python train.py --n_head=8 --head_dim=32 --norm="layernorm" --attn_scale=0.177 --parallel_block=false --lr_mult_up=0.899 --warmup_steps=200 --steps=3689
Each number is 500 + 25 x the weight over the matrix's rms, rounded and kept within 0 to 999. Layers, rows and columns count from 0. Numbers have three digits each.

# up: layer 4 MLP up, 1024x256, rms 0.128, rows 335-381, columns 0-63
# down: layer 4 MLP down (transposed), 1024x256, rms 0.0935, rows 335-380, columns 0-63
up335:498514499488498531485493501521558517490480478546500489484515481485521474491496517511510491494547526497523491488467498507535485537511484495488472519504493542500478465527480482474535538527490482
down335:491472485516454510483476525505499528500484498463510511533478460478523531505459497520454483492497530525526497477518528494535518464539511466547494479536497485530514499462500525480510516487521514
up336:490495509500453490508468477501498465518492465517499501517536506537450509492514496471535473509531534557477486493508517508507509497531502528487447486491490521515515505539535425490492518493491486
down336:496507499510524494470482526507505481495457509466522492505564455519533523494528506485529506480502499447469494521544507504459529522496525472517481504518534522540473480493486482500511506500449464
up337:546491481549503504527483468525515524500469500470488506511490481491490506498502495472517466484470536543472488503530480459536499502492473493530515487520518510497538505458413482536475491562522512
down337:489526483488497458540460464488471531461494515551474481503489560513496470531522556499498536490484508540513514474517494529458481525465543515499482543465487516503558503492510472481537481505507490
up338:444499480525463479539469484495496507521510536497483518515460504570502507502556536536458502440492490478562533510477480491492479465482514486514497496531503504510539513549488484497518543511528496
down338:496448490485495542496482476515518460515512473459505517500511474471531501489508522455553428517502520497539519523481519488501517488511519510495456512477490508520464522514518485466502505511520494
up339:489507514519483460503480486467482485492535481485515506464528512525479503535486547507523518519515501514480497570539500485466475520507494508470501480506502479517511512528518491510477515515525468
down339:481484506479478511476490559501506505537500499526471546525493485492484497461505469521480504483525510470504504537544512494489509492482489493480479504478486520538471493509490471489506492549513473
up340:492530482559529496530521500498497485499501514547484524501504550498506499504512480485521439478498520507524478516492503502513429491517481454443488465536483482483515452524501519523522541494498541
down340:522505492514476536487514499518507482516501511484507503501528501548508509550513495482503525541489517486501481515518556514481535557549493496517476484511486539531486498497503520496511527493516469
up341:511529497481463482503505492542539515490510492511480484519480460497495447485490483503544524531505503528492537545467496483512535517502480510439492518477487552479480465518508454527476483501467502
down341:523498512521534506487465471494508488497531541506525491450476491478526507505524487513505484511492537459500539499511493515500482493490505508492528486490519518510488508528501515504476514502494504
up342:469497493515507540467476543512545495462455542488500498560476460494497498516478477529503535558512509538528463483481484465517491480528509499537504465509527531519536448444529446500476487435545482
down342:502498487514503514505511503542455510523526503467517492520545542521498450498490469476468482533509506539484518485545515475523499516531528481478547483515543516488507496482484498466496488514493502
up343:530516545488462535484510479471497527506471494471498468512538492517513502488512513487484481495532510527520499483515507504511456492501527504479514465492518511497451474538504480506497559504503514
down343:507480519465459490509454515522448488533527501455561447525487436538436498493497455520523558447492489507471450504479517512479527505503498485481462520497496525527494420484522534528531519515475507
up344:490479549498505486542477467516498493454478474489513447485482490498544469478494572501505471513537516495495480472539522478524513515523513456473510485523511513508536490536504506504502502519502479
down344:498448479490505502497485502515532489478478527500480531470522489501515535488515494506492520478522516483548492506474507510517519479476518519486473554517533438488444497494536534490469480511483502
up345:476459471524502460492522462491485486488510498455531492515529520489470525475507504523483468511485492485498540532519517512505462475516495486460485477490476488546508512504505516478508500487493515
down345:478487473492513509494511559514505467497518482495478527509479475527480504493522454482503523487506483494481492500518500501493484513466466470516514496445491495506491529480508507479480470501512506
up346:542522508509526523482461497504481465492502474544478462521457492528493525486531469490516490535493487540500502512487484489520510483486513502489494513508486474537523492500550508499499515459516528
down346:519478505496512525533496501516492483489486476516484436507486530510518502483510485505523474504481523474517436516492518513502466498494469488492485527528483505527482498509527540470484500522449564
up347:483504551523467514479462503493508443553523490530504514475497519523550480492498484500493514509495496498552484457474480500527503502516502491501516527506473565509520436559468486471505506482505518
down347:513426481508503581456496520545519488505521505514446454490539473525517464499471497520490554498527547513534495533479521500490477523541519524538504516529540509552438446516503520517509559461502527
up348:526514497500503507521480448524509486546495511537520512505495479540482519508560459490508519498518506470472519500514535496495521498453504501513523516473508513543498486472538524501478486513494478
down348:491507510529450491482517558482489499475536487475521506485455530504522525497480495534497477509466505532540493508493455499476525525553496490497524496532500513473502531504460523490477462458512572
up349:505508489503534555495503462497532501471493478514467528448497512470496493526530465520563502490520505512500538487485518506478519485514486519485487476510483496508526504505490490467483485466511481
down349:498538493521459496442534524502526539491484488440523537519474464488508490522477523473490493498485525500487458484480483512528496511514552493533540457478507498461519494495479502548493496518494571
up350:451488477504504494475524451507489498519502474506462530477479480457495501463479499472528497474516528516535487497498481442484509504489504494489497535514550484429489483430511536489504531485479498
down350:485462487489499471452486512485472507531471519503528524473489477499495507462469562485474491501519551465441546545510466422503459462534510470519511516428478516516491551524498451461506530514496490
up351:506488512551527476494496487501509516456504453481480475514460446519506515449516514489512492503519500496510513494503535489479506470500535460509519492502459474457467432499477475514483515492531478
down351:485436468527513464452467548526507527466544471542481491464474476463547526523541528484533481516514476528561494539489479480455501482512491529467500478473524528497470484539498478498456500534488527
up352:486489525514488499545479493490468461491495472502516502537524497486498502489450498463540455554481494473489456491505525489484476494500491485498513505452484547506501498594506448493496481498516499
down352:450513471501496499469532505505467475478506536520506521513507489466491519523508470465479466466516492474518512464502508502471514476474513484465519499499490483504527493509511506507514489490516519
up353:501495530515473494496476485493472530499501532493496494528499525493537530503515470481489511541494511485490498521479475503493520510550506493487486486503503520526500521493470511538497484500512499
down353:494468493471500513488541495524497479498478488502487538515500492532446454512525439504532507510517464475505487482501483476530500530501490495509491501535462530498468483494488498498499519534502491
up354:493516521520460509490471507506515509524543449473507535529518522473476539468470517461491462488479557481509444473499471510495480498477503504493478492478401497474514549551457508491494501515506527
down354:468559503535435479507477511552488518521543448485500525507520460477536503475532478506503523480534493491484544506523492487518457508520515545457501487469501470497518529518507477491472487456523515
up355:509472456508497480527471491496531497491517497496482462483528527492518505554495445488532559497488511516491525540467510507510510468540518456472474504490483487497490449496473532459475519535566456
down355:464481485466493510467484530513432492533501522488493523480531479510477506501490482535485504503518476489480526468537497527515464487538493510518467461471515523456521496473483479491546508525418515
up356:467494523460499488470538486484490540493550510506462511458513489477524496528452504502461511498556473525490518481508511523475510472501490510535485525516530451474503487503502478486514525499503506
down356:487507491460477507496515520477506532524510461476527466505498520452541472517535497487468467487487504457498477458528531491477552498502523514490497491528497488512510488537512488479470471513488504
up357:512531535507512478486423488528469475514445514548482496493493480525510498557500524466489499476525492481514518469440523520554495475510501499505509482551495512496444470543468489512503506488488511
down357:507516475516484466540517467514453525495486494515546479526506488517517494506495526555512470520504528421504524476516548538501465497532460522461453516542492549489520479487533549516511507478453525
up358:504496510536530543471526533529485515530503505491506482539510507502474511458491484490523506498493500501471441504475484486494500471507534476543528511515468466549530477512509508476486547509504486
down358:479494491531513523444459480501448484511463535548530506486526521476507475495500496526495528451478468497489522520536518517488521473484528555428509491556499427492467446448553472508501464528442487
up359:498502497516507508505473463487526474510492507508523514474463524505466523516501514483458494495502476488502502497491457453549506540495510454551529465542471490510493505503501478515509540531483471
down359:514526533498496546518491530511492519493489500498487483544508541541435492523493480527510524545488512526504511519550526522476558534450466509503461479517455567552501504504495561473501506497498525
up360:458467524516491469419577488479516506522583483489523527555508526548462544516512484481492460491438488481474533492490501488545466511499528485512503521505491522534514513515523487477482513529460473
down360:495482515491518486556501455551475462531482537438473496524458473515518492538512489486456517483489526525538544531477500532484461528525505509523441501470502450478476499468483538492460525494532536
up361:527524523506476499478503506545501480490507512490453539499478483486503527495502502497490501524514481533495513513519484468466501497481534452543508485510495471469501488520515487478500497511534551
down361:520470485502510514532527482487533497470493516540466545531469459486565481485524469492517503494496497528512497490495520509466518458489488467462492494494532463456511487514511529511505486506479535
up362:475489541509526548504454493517521468517491486490536491507494531518456491478499507491490471544488508514509558521461463503546482495525480498523448496515483467492491462503521506462484514513521503
down362:510463460506472481490534503509484454520522481422509497517463494500567500489519464472482512464480512501518508538499536488503492491507490501495511505491502525524458473468468451485527476443538530
up363:497466517457495454491490514525530473505555499477524501508507514541486530515506447501501509445501445520515533482477498497499502470509515497489476523501495485513509489508485513491549514493523497
down363:515490516506488508477492481517475474525530489488526444537501433514509497498509508529480513460471502510489483484517508467474497492479494491518500512516520517465482469492503499513495506513483468
up364:468485482458529493456526491480514535512500453468529516477514491514498497501506509483509487493495489481487467498506548493525479546514482495490473509506510533537522507488494503514517500529488508
down364:507508527556503497522495490492463510528511495486493476562483525533484491496480532458490481501490522505511476486521525563493514517508521550504512468501516512480524537514514519514494516492460481
up365:463468520493480482485471532511516516487495448457493484525506491544502511482473452511474484510538527510532540487510469522476532488495492471514496491488499504480490512473525467504469450501511529
down365:488527530459467475530517508508481528469513523470519512544491484516507470503444492507543469508492539511499532484502471490528515513510525482460492449531499461523514481525509449483494514459496460
up366:449523513538498534515473495504485480497496485481521526473514494530479489490500494500508470476524542471484494473495509499527476463507478502485510461503521524501562524553476519499542462493479530
down366:539451485484507537482517505537502536500488536512463498523522478502509442497494491471474487491486478444513477479473502516433524446512504571489500551500507512512475508517533517535514429540485505
up367:526532523525479537456512460542523480534536475489485479497466495489517485537486497517503498547446508487503512484497470456489498521512487490494503527496492517525524529485480508538502448539511504
down367:484470456490499489523483482506523534452504508544486523489523473503508521523526474496480519499464513476541485503517531501458468485483494528485479499502519514519509490509488529526502470457484489
up368:528467558483511502478455491481524485500481468484518490411543431525473483580523492552504519479492512546517528523489496536512471487499475481504496517536513535517521483508468520517456521506503469
down368:446505502478457500492505518503522524553466473507528524472540500491498524486502568461455514526497538510548535519473500543510468494516467508530485524473516509520489504505479524533534469491513507
up369:543500520525532536512472520469491508553498473484514510506513463485478477489542504507487558495515536508485566513520507505538463451467479507407496539565500516526479512521473506499499496516499515
down369:559461524443486517518501515431553483499542521505461449477523472555514539508466503484551496445509493512470524513489535514501529535520543457555515483443491552501483496498544463475523474517496488
up370:520455480483522490515463521481504494500511488481482519524488491495459462482556533491491484485544521501443493509530482527491513525476479466516493480466494473494512489473487491518523535464544474
down370:559514497517469514538522489479464498509548515486494508454476544507502451516514499493494473500491465516542508501519485531555549479496482511501508498489543520539472479486503501507532526485482469
up371:503507500546506465541495511488497498532485508527493543440471489471510484477465488449503508453521507512510473489492505546488488488523513529490543533503481496484474495477435499478518512511490506
down371:536488494474532543475493532492465494515483516482491517489553495474494501473514494502494515490508512496497525488522522488535505515482479478485485495517460510479516484505544501501506503507549542
up372:484489526476498562497502482523495464493544493491518497495463504532484519526451496504494460497502488497481547526503517521505495517503500492487531520514502481458476501511512512511452540494489502
down372:516543484529474524498537485510461477499511493476479507470475479499479488472518521496516507485481486493520522546455479489501511536510504504478487486517529474488498447477497532533501495520500514
up373:527476535546450510473498473437521455518475485529497520511507498512506487450520484463456468506505541494492510531465505545526486496532488489510462501502465496484473511487480495504537478500509551
down373:495474489461486505530486519501538477485502537523489476551474493519488496497511507470490508484518505505527454502486501490469557523541496493499492527484460541522489469485512506482487522547484537
up374:465526464505491455524481515490471479493454495518515503511498499495532511512492519475567518514465509547532472501457513474518525491538510469541494497495489493512492493507486507526501492494512506
down374:484502507471498493483512518541513512476526497529497470459505529479572486516533512493453526510483518505494551516538505483517556511503515513521456507492510508507493508499500546511477520513453494
up375:488475486498536456505526522516457497493532495509481511546473516465434503499495462485497481548506523478523496524523494441515488492527504485494534500477497484489467521509480478458534450508504513
down375:493488528466468517491464458519515491524517538526481475473499498495523512468542511511518507474527450470558516529508486500501481495474489529490487527523556468480505515489472516522522481498531508
up376:503486488506482505531504494483479464525499553551526543509487545502524501526509470536521508533480555450481519516516460510500512482502504516528480489508488495453499471463462498513492546530503484
down376:538481515475482536508519515496457495510513485529481501568442487520535475475490485522505473513491484476508566500514475541511450513497511496485438473496492475448497427479486493481539526523537511
up377:484476540532491552499528521511494503509471493484490512494534503513492523487517468548543473523500552523499492493515504513463514506506468476452520507530502466436537509563519534507481470498501502
down377:503471489512507477500536463529511480492516462498449469521482513497477498527493526484509535473484489520513478501511485490470521493474477507499552507469515484503525514497516501522465523471509523
up378:507499512499529493501561506467504535525527517485482531511516492538508531516540538505535489539502518512496497458508509447533471493485513493510529537488496488516458516493467456509533508497492476
down378:516507512516475475490513492475505518507445483507540512492508487479500466541483524501554509481517513517523462482456482508503501492529504501507519446506514538502481490480524518493441508497482519
up379:491483476514499477490527535503497520496451463519456547455511495504504531467507476502529509523481490538455531474502477473484457529502456478508478499543515498514512467492470532553489473466523511
down379:541455462487495500506478550507513514527469505446515523513502525477513483502514536498558515511469508511515526490488500499541516491541506454509444478528496513472502439537512529515501503517534519
up380:534457511517528455502493473547493492521505527510541473543478530516477494500503503482497477493491475505484492489561546499507499532525478505469492489506518495514520500553481501460488468510494511
down380:483497492511501545506505480487533529488488490506493511464482503487512510506421540516511469462493505473513465511525504494521542522504541511461487459510508506487522464545461509543526498502470489
up381:540508500536495512469479462501522527475474509519510468495500502495533547471515487462486469488508527540490499451513499510514519500523464466529532500524463490511500463522471498492481482516507478